Weights of a small GPT-style language model, trained from scratch on English Wikipedia: 93M tokens.
Each number is 128 + 24 x the weight over the matrix's rms, rounded and kept within 0 to 255. Layers, rows and columns count from 0. Numbers have three digits each.

# layer 3 attention query, 128x128, rms 0.216, rows 35-63,99-127, columns 0-63
118134105139107145132143137132133122115157142110122149122152133149102111150104114135145125123116123148115152125147123090107118083145125150148112118141121150142134128140164132068128113155144137
110135150147185098121086135137173123115106110086079119149098150161104107112142157197149094113100135135119126112127135153140128139114123118120152125137148102138124139107130142131161131127143128
121157123103162133105111152136115141132146123135129105097129140177104119131145089131119110118155100138108135131100141129145178142104125155117157123124163121138115071132159173119101091139148163
194142177121191144112148132102166130137141138121160127165170147126154104115140129112133091115134127145159126128120102145112135141086099101087097088161157121164116118084101154094086125118139110
155116161144179140135110140131127166108113123129134106120112129119120137115148123121115141129159121104129125123139153109110116141115138124141135156139136152116117092135136125135145165103121131
120128104152151099153174140112122122114149118155150111130115115115143131131112115108120105157164101122162101152085133129121117100131109121144089122125172106126120136159136107151115133121125143
136143177124104154143120120100090085189074118131132150097087099119120108120138112102163102148111101110091147090121116132130116116168157118103124134119119113116117126148094138151126127144147117
155137172104122145151116164087170133128119107103106092140151108132129134134165117126124118134123110076126128133159125129135116160129147121155102147143124120098151086165155108135130110123103123
162150169128155123114172091093167098134123126121145131125128120155130120112179127151134144103123141133121146145158133156162100119116113143158104141089112139158122159124132125114134154182183167
113096144112142143123065122138124149115105153078107100139132119154094133109114156160127090131132107147146137132133119141116114154145115103118106077162157111113177131141157113131154151154118137
130136144139157102088149138155101109111098100101129083121157113136121098113135116115091142125141168127149159106131135139131120145164134114150134151109152111115123140134127094113133123109120101
142149118144127111106108131124160145155139100138145121166064133086092119116151124102149145119133122115164128128132186146119132143137158142179167111114151160107084143154126099123156165098069094
147179119078110126130062155130174152119146143122131171117106123089127123118165118109180115126109108114166122104131154148120171150120130126124171148089132110135108116116116142094111134090118152
136126157155112130130165130119093103129098113134089126137102124105072118099150123140140133152129130111121094089107117141125129124130111093113115193113087134138153146124132140119118120112153111
151195128106125079128102104168091121113114142171147151154110102164198160111148151064150101110088117096150136145131106146138117099162135129114136123111064096101131166103131113161153158114120071
163086131136135141127091113136163146142087159096099095137085142127095156131186199131134139122149149097117120102104126111128152146116100083144123164117133109131122140142117119119095137152157085
134152132142092147102122138130134168130122128120135152118120083151108110122144118086156133139125144106103104152075148149149155107118127145156097099125152132126148144156124131124103084147115112
122075152115141103104124130094145134105079153131151100133118130147150118098114161129106167182182129124183166126134161116121113098119106087149103140100138113181102146133148120127139123108141131
115138074101121145144095141102127093168113129138140130089157141146155136111130104145147141099147163129136170151152121142079143142105126163145187093147077112100178125101120107092153109118121130
094116111140129131137154110116124100136134131104118152135144133109113120117063169112128114147157091149135166120104087135116114121133152136128064158070128098157142083122130106139146157142157108
124154128144180147117130112142112132099105155113162118124118146105109118125123179163108115073131116101074087136104146109109139116084116139100165123152149144175175128116121125133121166156130136
168110113119130113103091111129113072117160105124101137114138135126122124096123136127113097094138131103165134157206103107102148147153087111116172109151106116141162129138092166143159150122099154
118135117154110098078138156136126130093127116095136130179167155126113124125087114133144135073126156129144104073127108131123145094140102125114098119100119124133115129098126150140121170163129147
101108124101096106144124079118130149125138150123113123139150120118155160083154143104135163150122075150130122110061120112127091122099119120146134134122126156178150146052169123135162150106139112
110097126143130107207093084125163144112179090115118121137161148092129110137191131112121152124120121169138120119116107144166154148098118145104168150152106139100171112156132153160138079111154195
164149114134115098142119099142106139113101152087102140127143077157100116112119134148102164133127088134141135150131139071147119102135171116141166119102174140113173136169142141144164152125150178
129166116150112117163117166089148130130129138143096148142154174130180112177125096126180173156139140142134137104121092139105151071105130168124134109116134118123111121192100111106131123165107139
164159129134146137119144098130100141122107123159111153116149120139105109127149119134173105134120111164094127110121130086133108109113096097122098156147118110151118117100139104148122075094179105
074140152185163089105136106095127126149116127095176138180146129144151127111104171157140148142112122154119149118165152123134125111136111149142097109078138130143124139149160098151114144182115162
140138113109140144106128121097147152114134132151123149132091153131134162170121112155095106129130134151125172112127136113143136163149168128131147129145120127138122127170142138106143129156122134
085117145154143144122163172132109105104132131133112118096151112142153081120096120158110085146143127120122158164140143126151120162105093178105148131107120145093089143139110089115118098129125128
120167133094095126129148132123113143108146140144089160104121099120114102142112139166134146098118123139130134124172165122151112145116161150143183132161104129108134138138110120168109108120110150
113136106152096101120179101158113114138174105149134169106090085168132126130114125154169130095153166124130133108128145143134119119168172121131146070130164098112101134137101133142102145152145158
133119148138098125117111129144150089103137106149157117117141123101134123088071142101124087103129139134133124087131121176152106137141085131094155121128105117133121136149148082109111082159133126
110116127121116167138109137130153114098115099113144136111148144126145112158105117122166137124120125133114145142147147123118146134096108153103146106132134106104105149122142133112154109122141126
129156149144135124146133116091126110141102119174113130119124139155115183078121111166118134125160114116132097055083083128129156131110110122138098141118144115131141119129139150151120134102080107
093101108132088142109129110134127130147147100148137148161091173135126128122143118095137127124189077133102110177123094135122145116103149147148161154121116111150160136126127136157096146098130129
161144157162102163115072128118131100140124137156115120140118134155101114139155096075123132132088117170091107118153148092116148078168154137113148121148175141130175096115174079159153133121127109
104121147125134138078178134140131147153096111119116151137112115114181103111188104170104132123158114138138147167118147099115124133085154103094144136117132136101139095074147137149128117094153174
181175109147125107122166122130164110175125129105129141093139119137164139109107105149155138161165166109109119104071101127129100161127120098150084136093121106135158115117079096148109158142122108
165117107128166081114156142093130090137120143048175128107078141149097155103142198153195081149129064110114132159133131174061140120152156127112094163099119151153100113121075133133159137128118170
133165150121147083166136170130137134099161097166100151110138096113157142143108132125077112086129164105141130158139164095129124174171103150115128107094125086125104095117114143151149116151088165
087128108174117140131151127116136091108128113092176142113099103164133104117118158128154125145131106144084103126147127132107101146142147139121143119111119098094152116150157174127132134129179090
182151087153160118097137140146088083132112145095130107121132118131124171121160151089103140108101149133123101152088115137087159135142124097086102127104147133089107134111165144088128114107117134
097126137152157089166128111129153111123133143127176059132124080135159127092109128080086133122090143080155112090115135174112090129130113177128123128162145131171142110164123093167144145129167138
144139136144136081111171149145130153148114117105125093103132139154110118132113111112069157104142132180126157142168131133147135135131153143063107125124091096095120078127150132162140147123117128
152196142112161099105146080159131092132105135112166157115109132126095146105138143116131055122096177154160109090120095133152138147148187116122137174111158127145165115128151136139173144108071151
136078081120149133114081145118121181096149125117119138091163099135096136196125082095141102131156133157145158122140105138130177133124150160139172121132146116130141182135147184105124100175144146
078150157105141094141099128167127136139121149115142138152141150097116145154136107108130154125135168136125141148119141123134153147133088156095159106138121109068097113114132095126151124082124045
118156149164146146069159137115103144106073078128119166132062091126114134137109144148159148157115110157165126096124122158115090118187110145095139107111130108063106131115120125126161153102137122
172096076176119115139151092175176093153080141122085141149129167053119176134091116089115195195141100153149110146145119092136160091120130123161105092154184139128148133130114117145095156124126111
146100149139128130133096103140151152103122158113127175117123162138145094118139089148070096128073115135120151118121121147145100158154128079162135079170123126141126194165135119107115107183087105
140158139112144097089177124108125122125120135132134133139141107147146109144109114115085169156118128114115111114099124088098110115112092126082099130077142077128176148182139139155074126057152088
133134109058123137080106192169120140110137164117136137138118074166123113141196128142095155089150146141128166143153117183167153129161131160116119114171116130138164151162152162101139094113120129
144134123182118131127105113132159136135151159137131165138154142113134103112152159109131109155172143103117122117113128092139108120111098117162139109121112129132088131157138094147171119086098138
094096154065081097091118192154128126102148112148122127090144152113093114133092118092135113135091132120129165164117094110098162147151124123065094088140156080128130135125150150141167107130119103
104125101175098164135127083116146121133098127132146145116089079137179133119121202119113129131088156099177123105150125152111153107127104139118105131136174125113103144117124133135129125123157152
140146153084154115134152186140119112139133111106104152094115155096108141145115124087065138176113129133143135102100126143107099153142153112154110118138116111090140143122102138153115149135160110
# layer 3 attention key, 64x128, rms 0.203, rows 35-63, columns 0-63
151108149149154129140143109136086142112131125114112106101148141144116126110117157144143112135111116146099136113136153144117141123136078100111109115162147103098127145128106151140144095141110135
112121089107120105098096085073107127114102151163167146142101131106122147158169107128133151156129135133149145151122143093132115136108146118179110103117124135172179088109158162124153135145109124
132124098145113112145093170137143128125110189139121142136128133057148149131131112116104126150096129146125099107102079143128123176171102181135104106109133145112100156117126054116156146130106124
156153141199083135136186140106145093075145142102111108130156156126132154145109123096069162160097079120112125145163113126150150117139158089152130113097142138111117161144179099096132067117099112
133143085114125146115130133134152098172078110132117126120144135131131145150138118129102118105127118115137127143130125144124131146118146112134138070118166125148144108112135180131147160130134137
130105095101125147156128156120130110106134104122143138121128108144116141109119136142132109097169120123115120126144116164136132147145146172134103125122117125101128166146087151126105137153151106
137102173121115147114133107086132137105165092164087108158167127127143131092145102089103174151139159141138155134142166112162082054141165134050173123174164135099123129151132125119124146150134133
085137143102141146075080166145142121162112081112135139143116110090135152118140161124135160127174160106125161116125118125143135115119150133104156142142108119130102140102109134056159119110156152
095105108152137104129118162158119104110149142108108111122161099108138126137125087135082124137134115137095110104125145084114115103151150166096144132104168128149116123098132174105128146128114115
163149112117167122144090122135143123125121123175120126106132094096115093129139112082149137100157097122111130157166134083131097116096125130168109150075067116116137107086108131148109132132154154
156171165107133155133158128119164116092112114118125086142078131126156126107106179122103101149122160152159132138133120135174135117109129125110127145124124135149108098116098130132107110127161122
145130147125165144133141143124127120122095157143119142168158085115143100105126130159143163097145134094095157119128110187091123148165118154122123113128113112122122131135167157125132088122155125
111125115104142163105106161080102120102158138118133162175152120152124104125109125124058148100112155123123106182137091122125139159099125092113094129143146107175102123138150137054126115205114122
128133117120131105165178180087146145112113134131166145102093120109122102121136134134127142120181119108134120141161160111100119109101097169140115127148143117099107167102114141131139168113120140
104114137078165098135130123149143116162108135136095127182177176115140129097140173127101140191118131172154149134178171092116130146140154093149123125137114130136074144131106086144106134143107093
165105158085103145101107104044148062140129140119107105193103138165116099174149059121148122089130095120148116146125084103139088157079136094085108137088153108186148149143126166117151100132110149
163082123113117135095139155159179139148104136140132122125163131127146146146151118153142152099164159131125120108157154162101121097102165095112112117104144139179139124124109125104112117121140103
102177078141089162159109119114129107150139089087175142094137118123180119152115107109129120126127123123107143173112123104124128131089127180101128125135148187114126131067123136168111124166134145
114133147109134094128132109177149135126122117139110124082102191114130112124137139133102126145117068118138105123091076142130098109133125086107133100093122116127152141126141126159148155147133149
117136140128125113104161128124150102135131123151143134106118143143141107109190093083146144153140128147139069122139145141140156108161106155176112113176102146087126128138113095164155174148102127
164093109116085145150159143104134102103094159114078123143172130134097124110106107158141109113123105115144135147121133111083134141118139126122127105143112144098104128097146142200048153086169146
161155107120111087155150128143123120120079135111139134153142163107118126147133104114092166119105165127141142094153155129112074147121128154100107188149057116132143132136090149126086081119129115
064164163135168100112130125107167105123103134152156146171105095113120126125151165093110092125076168123104174155136138119109148143114112110162093159132142128126176103173136117120105130131097103
121122118126124132125124153129160125104107112119155097143101149136124101136134092132128102078103114157107122113197096120148124064119166108136133129142112143127124113088123140125091073147131144
131175105110136115095139131091112110114136173114106100131120165090121144127100111189189144126120121095117080136141107118099086143158140176115136122102153141125089167136169127099075158123114114
112076079118125129139068142101146127139101126113132132118151165141110127114138139157092135107112101138154086141134101119112142134114075170139097129154093118141116105121132128122118100099107153
165099149084125166140135143162170112150128061098144127112097143124133129123134129175155092090110136047115131113086159140140186142128102088089121146154117124185155165125085176133104132118150110
170134116153125142111069122083125145097132152094115110120151186102141139134138108107140165096123116136119139154127129120101115143145130149093118119082144118096152142129136156153117146091121174
130117095138158154159089103087119083144125137111111149109095161121092119125156098120134123109153179139139074114154122147133094116125092169124138126117124112174126148145112131127168134158133118
# layer 3 attention value, 64x128, rms 0.191, rows 0-42, columns 0-63
127129137152109170122161188162185118122140131135124126149140138132147158117126134091099104139079161151149118156122131121134120119142104121179153107090146152140131151100174124092074114129130162
140145117105156101159165144108109115095146101086116120172145167152095120109132141122138124185146165114123105142109110147114112153127128107085153114128112149158166138179122115144150120137120118
130120132105129120157131061097102142057133151160110130087146179147123135152137128109138144094146102137125106134119146123149152143086123107077097119167107135148155108128118130124119138051133126
125138104107155123104124137096123164120144137109092111115147088170081141121124089157109087155150080106178124120143121117088133120113102118159165149140096127132159131147133121089111092124107159
145176114142123111120121141096142091156126105126148144178144092126123130112116108156179157096119118124119091097136156112151147150106138106113156108157105089172160091089135123131133114101140136
113146147121112095104137139102168108130121139113103122110159108110122131145124121115120108120146133118110150103121129142137145133090116152131151179158110130178134121105121110130123137142173180
188142127114151118156140117117125101161128115105089096163147151136163124095144132153118145071116115150148078151150095148128104155166149150123131117153089086078117142175149142141107120144107124
094139107118080129150113135135118149150151110129108104115119167148134137111133133119095096147101092083162100100097140169124123139143076139143120161108148084145125131148085186149118135128099143
171124130135146144115148121119146126096145143122099097107148150107095112108158127125131140130182153118136108142132089116096127117108148119169132130151114087122127113120086172149118086115135110
086123134103105140115176133138112122130151119074104152173123138101164077115122111127188132115134097096137145124118122141110129119143139153136116133147180109184109143169155132136116128129119112
132171089137152142196105132128115084155127107126112138128128092074169146131148131125173125149091106140157152135093139125069148140135143108145149094145084152151121107145191139097132109159103119
107128132155135118110095127100092129105126091110113144107145144127132152149093122108122159148113130133130161116130163132126145150167143161135129111142152098114116152115101145141081162158113167
143101104140171123169098176110106112128148139076140122136086139156138187178149119129155152126164122105123138103130148125109123149128161162118111127143148150105168122161095116124126093129147144
141120120116131146081142111138125137123123102136122120123116175174165084156109088124158115147090152132122110096113108160156118135137079143123128142099162120104118114168119121140128116103099127
178073147143077116116097130124105116136150136125163092135153147158122140145135163127132089179148129102122112091133188106135150120177131127091164163108140155213113112142136127133153079112117108
132113146146159095104084105129117089153162185105143115107128158118144096127161164119183135104134116134144132158139129100091137113102124111069124142156152113075107121096118179149145089109101112
163146097094067143133140122116161140132085142133099075122151126190139156126126143131130082125081090123141161115154144118127139152114137135090123109155102121103100204121155120086097120130165141
149086116154158092100136121121118124203089147127170114161165119099116128140140132156090150158119114140166099155092123115130137128101085078127128125135141090127070145133134137116115113105139141
096136091115101153143094101086108158122142138130128132131081144102090092120134101109111182156146130097138130124095116158118104129097118140124137142128143147120139163135136118159177146129135138
146126133107135117130144136122127177110144104171137145121166111112097155101112151126148140091157114093113138131122124113127148091098149113130092096082115140147166100118154140116177138083118164
093141146150127096116123144120126121176132102120077144106159120132128102121108138127114101089097145187137156110147128162144129141123149089113134136105105142128104134135101144131120127096095136
107137130112124142150134119083102120156116160130193103112148113100134138140099141089096084135134101127131144129158084110101083135136112124097134133113145155120129151136130059114126146117086118
110167165097137155138153124149129160094158140117153140165143166124165112120122150145126101129114123140095135144165126161165137148110133113148128136135119154174134117134140099152072144145097150
126133115109105141146115155134139179140154090091111155161076118171093117095136114099124089091172132101151112092133142127107119103138122170140163185121086161139135121143137166155169152075107146
140129086143103110112103143112093117129155094142128178125147102142126125126120151111150125120110094119087144098117134095183115128111123121092113119133144150112114165123135150100125124097162156
146143133101143094087151131182135108141145177169125113150092155093110107140111145136099117133130130168127132155108134121138130155146163104130112125127141159112135142190132115130121145123142138
148081112130146124110131136126130111136116153097099115136107119171114126146113141113126130117139087082138099196133099109119156168164118095138153175131074132095136103137162097095140088138144125
147150152161163076138127185117127129164114090113108184110155114150141134171128106076117120188089123096136150109115121128115169085125121124105113101150083105123103140089127124121168116167150107
111188137166111114105125137130120154101147108076133163137105148094145147149104090095130141135109105098157102156109156155098080141132103096149154135103127127133164130148100149126138141125094120
086073129132086119155116092169137085138157122087132108088111129122162102156135120080096128135089102138136134130133130119130143143156170147126126123156131179123125128146137144121102122120119140
134104158103109133150137113105108136074097100155141172137138135131143139126137098128161126104178129140167110135138111143083110081108112096096146128123138096151122121167134144133155117103143132
111108105103077098116149162155143104159151155097110110117140131144142138171116162131153138107130162133101117090132167106119155104077139157164137131107107134121135143091143102137178113157113190
170159110169129183115131137145134128129106088118077180146174149127167120151166116123134125145127097086127116118119128128147124074142164133123123134136095140156146134067131148126113102161088188
200155095107112113130168147138133147114112093143135119128145146153123119143136112126093135112125162133115098116140092130123135126130113153129135123136103110160132106094145107132148163118148141
153124113079092145094108133145124138138132153160152168151127153109127180124159133155141111081125125127097147118158127173141152138102112172121121178132170139102111119086149114126164127139149085
092104101150184111120123129141148082127149133117121140110096149128145131144150107113130118135095090126142185108106101090155120168163108131123132141162124133118133107101109085119117149124112145
079103161158129133125099127129131140112113149121126159080131084103150121094093089123119120172091117120153122149122158138135125140076153136110145089116128123119163120132130117119107137113083110
112132157140102102139146130125138101103177114127128124131146099133122130121109145150114154129163178133149139121166104096151131148178097101135145130118099134099146117139128135114140143148162106
093106105101050131109168050113128130087125128145135106141105124125121142135137140146151105152125126107111155169141146143119164127128151138158138085154105145172113124146108153116137083152158134
127091097140090145092115073115165103144078151130113116090143150131109161168130135154109100155106106119112104131100140185155125133137156106159184155094164106151136101152143152117111142134152105
120172145119153126191126115119161098134097141135136135109107115114111100122101165128116078120097076141144118104158132105122089125131133123153133149154135103146128097099121103124149134140104121
123118101103202149122128129180122082113059118095100126133126164137106147163110145117157147148123120123106137110155131138133125145143158162179121093081152171096141134112130145114121123107137163
124135127129115091086137121123138120107133115115129133097136126116135110091117094091093122108182149133153118154146079141150136085135123131174161118132114134151093135116136114155142123111155113
# layer 3 attention output (transposed), 128x128, rms 0.287, rows 0-41,64-105, columns 0-63
138144120141152124091135118064128095152098113112138113126108127125101113115125134155134099136133081122126167143160113125147157128121101133080086086131140141108122157116155120127150140122160103
125124075121112147117122109185140148123136133141095092156107132124163147073153174115112114119095188156088094094131096120132115145150147151125104148135139148141118101130082140153129122146130114
082146124180119134103129108125143139183112113131108139109103113120115128130136129123130120167126119127126115118112130102097072092157134137162147147087118182182168123097111095109115103133095150
125142113145140143141158154081125082150144110105143097103078150139107114098143131118147145071100193188138156151111098140111145140164142134130123128080140144137073159140128136109119142141153107
086134122130175129118164149115097130099152127114126086072082148124129110106113148089078078172123138100129125131141120100127147117138150126114141120110146133110070167124088125136121110137118111
109121122173099183137107130101133113154099085110129123175118101165099148146079170133134095170104116109120147163124150137099124143107142080144137110109130092146124133156143145114132151173133097
111155127134095135113130128097106193101089149139143132067110093162116140150129146108146109105110143127097110132119160126138173119162097123088100146121171115103125134179098122174128171121104122
152105126108124132140110129126123197139152155110172103110122069111124167131119157127136153071168159118135155149154130142096150123112117077143106153118085074102106113106110142122139086097140139
148130128121180101094126161113129160162105131129115122147074158085182108128095110129165130107116130117128111117111151125145150139152129131117137135114110108140159124104116131156057151093119116
151113150108172161143134153144144144105148110181130129125149155152106163099154111109107136136174147153143116175149165149135143109110157115113132120118107126109104133095162087142157158196152133
121159142127144129147117148148141122125156153127100114168173153130156113153133118122140146102141135102142148121110115119100146089113132092116116154079178124069110153108130111087114102175177100
123117151117140181146090144181107104158117125176064115132117105130116110185122180124126133127097166152138112131157117120117121140124100156117141116133134160142108119137106107113112123126132172
131127111114105099092112098154127119145143167161094142141096145119133098133124145087137120101097152116166161152137120121135124114086101117128120121126144168100134134090105157128111159152082153
160117136109141187117143125159111117116146146095164136143116114126121134114160164136121116146145127080129118135139158141107112072120120116134112096122124121169119108130127137136152127134139171
093130103086107126110131094127136138137139150165162155109136104074114103089158147128149140151137157128132126135146169111103118126082195117152090085160103125119127128128163090160119178106136122
132135105130171114119126140119137207127102125105169112100114129122143135128141109142097108135124123093141125134151146155120164113133111164155117177091093146128138121080152120120102148133111143
098143139170084115125091136115052149131109113124111152059106167149115136132118139100130127092119073112099121121142134087102150138105086135125118102102171171131128140143128144139133113130176163
141124111105110119129102126125111171137167127113143117126102124109089095149068108097193136174165152128170087110137120154134124129151093158089123138169120128127139123135139133157101140115161119
144116165132147109133128151157108126112134164148093116103137104163179102106158162122123119092133103151158112115144135101121166164133141134136137132169117112125144135084153167124097111126143122
156150130130135143141162103171129115162129090128130151095132085121082134123100135159121127141080163092126128125155111150156150120128157112146157132117122176166125122106091088110087131146141094
193148125131129183131122138102113096118136154109197178083145159136135141153139143134135167144095168116063124124141174149145109118176108107092154108131129193099123121141108122124127161155161155
114130144176121140111127105105110188099112064156116155169106131136145125141155172125150169083101149108150109141122133141141128133123118110131092056098114141165132086132113118123146135151125155
138120137116124126104113123126136110163134104155121143134145114117142156095154119112081146149128176090131177143151148110104145128129127105133179150166156134138169112155161114084142154121105166
156124184095094146113160086131157123142097117094139095131169111150124153133167143136146116086131134146135156145148139126114157145143135133081116124108115113097109122115129160088082108114168151
137134143118103153175175120135110099129120102122154155138113150132144126131121097108145133163143088114104101128121122056111150119118139068101139121135090129124118160158138126142104143135090114
120147114097114085133078137124146102093077143094148156142165099099154106143093135128128142097118126121132105150158131148109139155117103154100164106116148083140144103094151101155169121181106123
108157112116110157097130145102115162135143118135160146143166114130129121096093129124153146085112125178134158100095095122114183123098126109113122126114153124143095147138124165137171136122169098
144163151129141164145112120131127134125103128135080121138091161100116114144163150086121120132148111171138135095102174100119140096078145142099173159096127095120105108118175144141134090131150074
129138124094173098102158174130128062116097108157117103107146115150176132153136148138157081104119126160125159129165131132114132128112183127125091102117139143127111108106125147149091109147099126
130137095087112137115068101151148130150146147153148129156144115119141133167204100120089139115103088148181120124120092157164167132132148145120082107121135159136136112132099141152150148104127142
146124132096109108149192127133156154144120143146139099099122087147101120125121110167126152113113159139128139106118090111171078098091133106120146142080136153096098134163139094160104096150117133
130163116111163145112075113127158156125135124143164128113130108117111140156124117112126123108114108097106127173132170136107161119144185137114141085139131124107108153105105128134078117108138105
166130110149136138117118149127124128169131134138127152219130138099116151096112143134171083098129074141103115191141154088125144128118121106105141177144129145136068116164102081129122167129158158
181124147119108141120135101107061155128124151140128114144146124128147157109096148097126090118117112148130134136119107148104106121144133142118124156120150101110114112166120099112120106092109109
123137139129138127130104182102089105119139093138107121089158135147125108133118122135066154191143128145147122151125118145139079150116118086147108104142167061101156142145120147110132144108145148
101152102104131147112122133150116128148125123131117106162147132150103107159146137109110094122131146122103144065152114152142167136182126116089142126123115081153116135134134179111087147154122181
118164116127116139097141125120094088104173141087066115134148139099099098120152128164142132159126108116142092140134097111139139137122143158138126117138135157134098112122183163128143165120149172
095103126132110116126097113091129089119118164155102135099090133114122129135137105146158139103121133095113145089128110124118100150131131144156151139117146132156103178122130099154127129073107084
134157126105157136144103102133112123152101182099100135078121140105111164099131158161136171097148093138118117167107101116117086121133092113177126139129116145131169123123102119147153139125136090
100174163136144090163153109109123130118114155089174130133102090109138143135109138092118149150128119201131109129129110124113108186106146132119112065120140103102125090096109151105149146107119119
111122088101120105107122134115144137128147130108091121186125132157120150106157103087159161118153114154132160120080190138074124137166143118137126120080079139118133140153101155117147093102111121
139150114126152108105133107109109129171155086119157103172160140091120103137147138121116165146110094121139098143127110130090138122147074155108112115101130136083123141177080115096154085184094136
123130073109115117137070126122089151123158128130112152103116116122130116122108119115128139107124135145119077119124148106121094114116133133134153190113125121124111120139105182114121140122123151
095109165131152131143117118087132131169111139146140146120121133108143101192130091143128162126139065110136171138147158119131141093094107165147142126098108096140139123085144131133135113102106123
161159133113137124156103135153115108133124166123149123128147098110116160144111099128121141111136146142092154144153120164163155157132117128105123131129130055100112107154136182115170140129133123
106120133151128112145130151174115169081109135138153170176153109144146170129129159128119138127113102106118093146164149116151119105119147102122137121137141144129131067099127134146173100120125169
169121147141124109110143120145122118143093144153111158149158136147141160130164120135140139121127121149128143127097109160139098140132120139134126143161119151120171137159182140074124161130139118
135127121107129118139156136146137146087138139148117126108136180095143140119181120111107153073131100156142091132154127110120105086137114139105121142123130141113109126075132087127152119077122116
159115127114169096132134131165151092124157153134143128135149138095115114148123102160131124147117123085117161116120096161132108144115124138127168121119137147144143149070137162094170090130145150
133117130144109136121118171151122066115086127146100160140149170173149082127136091117146106132111090135159082131129131142133120129137152140104124139142166155124129105129119116131085153153146112
097140134154103115156128137141131120089142130149163143127140127129099126114162119139113135151124126129115171148135106114085102095110096147148119146131149151100106173146144142137179116148133128
129208114157127100134133079139133122137106168101102116112123111099110116158138155163142152134088126119132134105151079119136126130103087144153134123109133153114162133129045150114118116083137105
151084150148143111130162130118135137109078124117130110085103123153098121122107152155111111116119110145104129105176114108204116152128119146131138159145105144156143126154117131158143154097128149
114154067139104086119162109104155127103126121082184141133138174130138146055118096146155135101167085114149140162082129164133133120106130110136105149101106122119152123113165125165128127141167097
105134134126150191137122152124124194111135073130155140124164127128139128123134115185113128152133112143098123094146114163149147122143107152132099114161131113152165103179117107106120135114175104
103143164125082077162081115105151127151149112131102150120163133113094144137135086110175168120101138148080133109149108104140128134115152125103174125131104146128171128128150113120141139096127098
108124144153158112144130151134127125099116110125129149155113131147127153152141105128126117088108132140112149137116102141146125144188077139117113105095141126130141115124086134117121117154105130
141103152123119150128137117174128119127162111130090125131146102119111115132143131105147149109110142158116097124108101092131095167187152100166135097157161132149114112180099146138159113146102118
151097090093157146137147138093171106147138144150148136205120116137131113116095130160116112137138137132135123126149138127135100104142132101133125133126115091133159112134092124126165136133087082
112135142144127121135102137104132122095108125114088146142124106149146162112171124117101117095072120149077166129152140095136122097108156094147123123103165165124110150112150118102158126148083117
157123087122133165115180152112124112140107130107127126117129162104089158129109083129117144154138167151110126161121134169152095075118133106124142128121115137122111109140112136115123121112108129
110069135159140094098120171113111142088102178142122090144123170134163107147156120109125129121133101141147136102104121126126098135148082145110137117150169095077116123150168107139112101163118116
106141127105100094141122123146126157143145109145098068151123138109135112089116126130139112114181085140143147126118094078137137133082144121159088122146147064155127146104170105140126142112135127
167132108088177100120127143163131096134137158110111112091152133165097097112095078157109126176153126161116110114137151106139131133117162140130133199148134142113141167118137153110112119135120095
124146138143125131140118113140123112089111126150116117139101179131120130179102134130175117105119108193086098139115118117129100118158127113118119093070089114141097117096097164132122113123152113
099168084104172108139102138121091144120136158164147145125117115107120116128152126155094119170114114116132116144108136125154107092111128091150113127138169122146149105112140105122178163150113119
121107121141156091108068180142144168135142179136121083118138118130114105127155144146092156111127153140173104126131142190118114151157077164167132102141172166115147100083113139134126106144163128
144111134125136154128152132111092182154164113164153124071125118159125153120149104083130111140166147089123150079126101103152112135151141108164125132154117162128135137139121152121102111088127142
160119111118134114126143119142127124129139145137111099116116164143097146152173112121107102149119160083164144099143168172113087150177134146107140083126134127116149122128140140123094110161093116
105110117165161095127158141121137138135141137123129100141189117135159139066069164146144152119114152134109113131151079167117124157168093078146122105108158134118135174114126111079109169125127141
151124135137091156157101142140158120133154148100126131175115113104088132119109114084095162136152120143131115151122123111130117114140104141134149142165138124105164127115165120126145144122130128
143143117148119106143159177100106100111081138083113140120081132136101133094089133132174132093121175113061110121166164080097127111120117077124129165087125112109120094100145145119109096125137148
086144139141155147132066124128112103127126094070110130150135157128156147177118129095147109123129110110108106159152174107132160134172121170155089105166109113157143124086118174120145139120166131
110105143140097133115135157108098135115082140123098125143131129143162129079151130110129152137145157170130125102099090146117145132139066108108110129115114103187129098153164112144151138113167114
117106141112126119153180137122127134070111099106114064059105121173142120137131120127062158099111157143102143092096129168114148117176146147154122087122135136128134093142144174139135110113119091
099119132132150131137144143117164126115100128121144156082079103125134104132123100127158139151115136107119140102128149133139138134120099117161141109138129168156124171120114152139154093148164121
099111093124138121136148098164174138118142118170128128151106096117141150116118147112187088088111105085119122111120119135130163110147143199092117159118092169138115129130113110108145084149114128
155096147157102142135140111113149158125141092162141120104120095110132143102102131144118177137131120114127095169102138125090101122097143143151124137101150128129163150099142129124172105108146102
111109135153119093147124114117163143188108118142168121146123112147134134140119129110131145085123155111110163106131157135121109129152148069092121133144120128102128146113116100108090087125101095
146142114118108130097129079148110134164117131095158103137138098152133137107134122143100142174127105154137094149104128148110154093117133106117137111139140127083143140125141126122132110155134157
109085134146119140121140162124147131135135102129126166139108120161109121142119127096121064138131152167121143117127138122152143133135191150054138109142153136125100113105151135127123117120137177
142087109094130144117090132138135101135154068127070126142140138131101104124178114175180144105103135108092139117113100104144136074159135129120138167137113125146118128148166108158119082148128118
151120156152109107126113159128106111139114140143153137126137112124126110167120129162098137137118158102093108126146114115173142118134133108127112104146167132158140132103146104143119173119126150
116123133121101145156157132141161167109143154154094163085092114157144130140124130145115108118132120123125134109116115137142140122117114112128128135134110121167112131103152139144123181102129102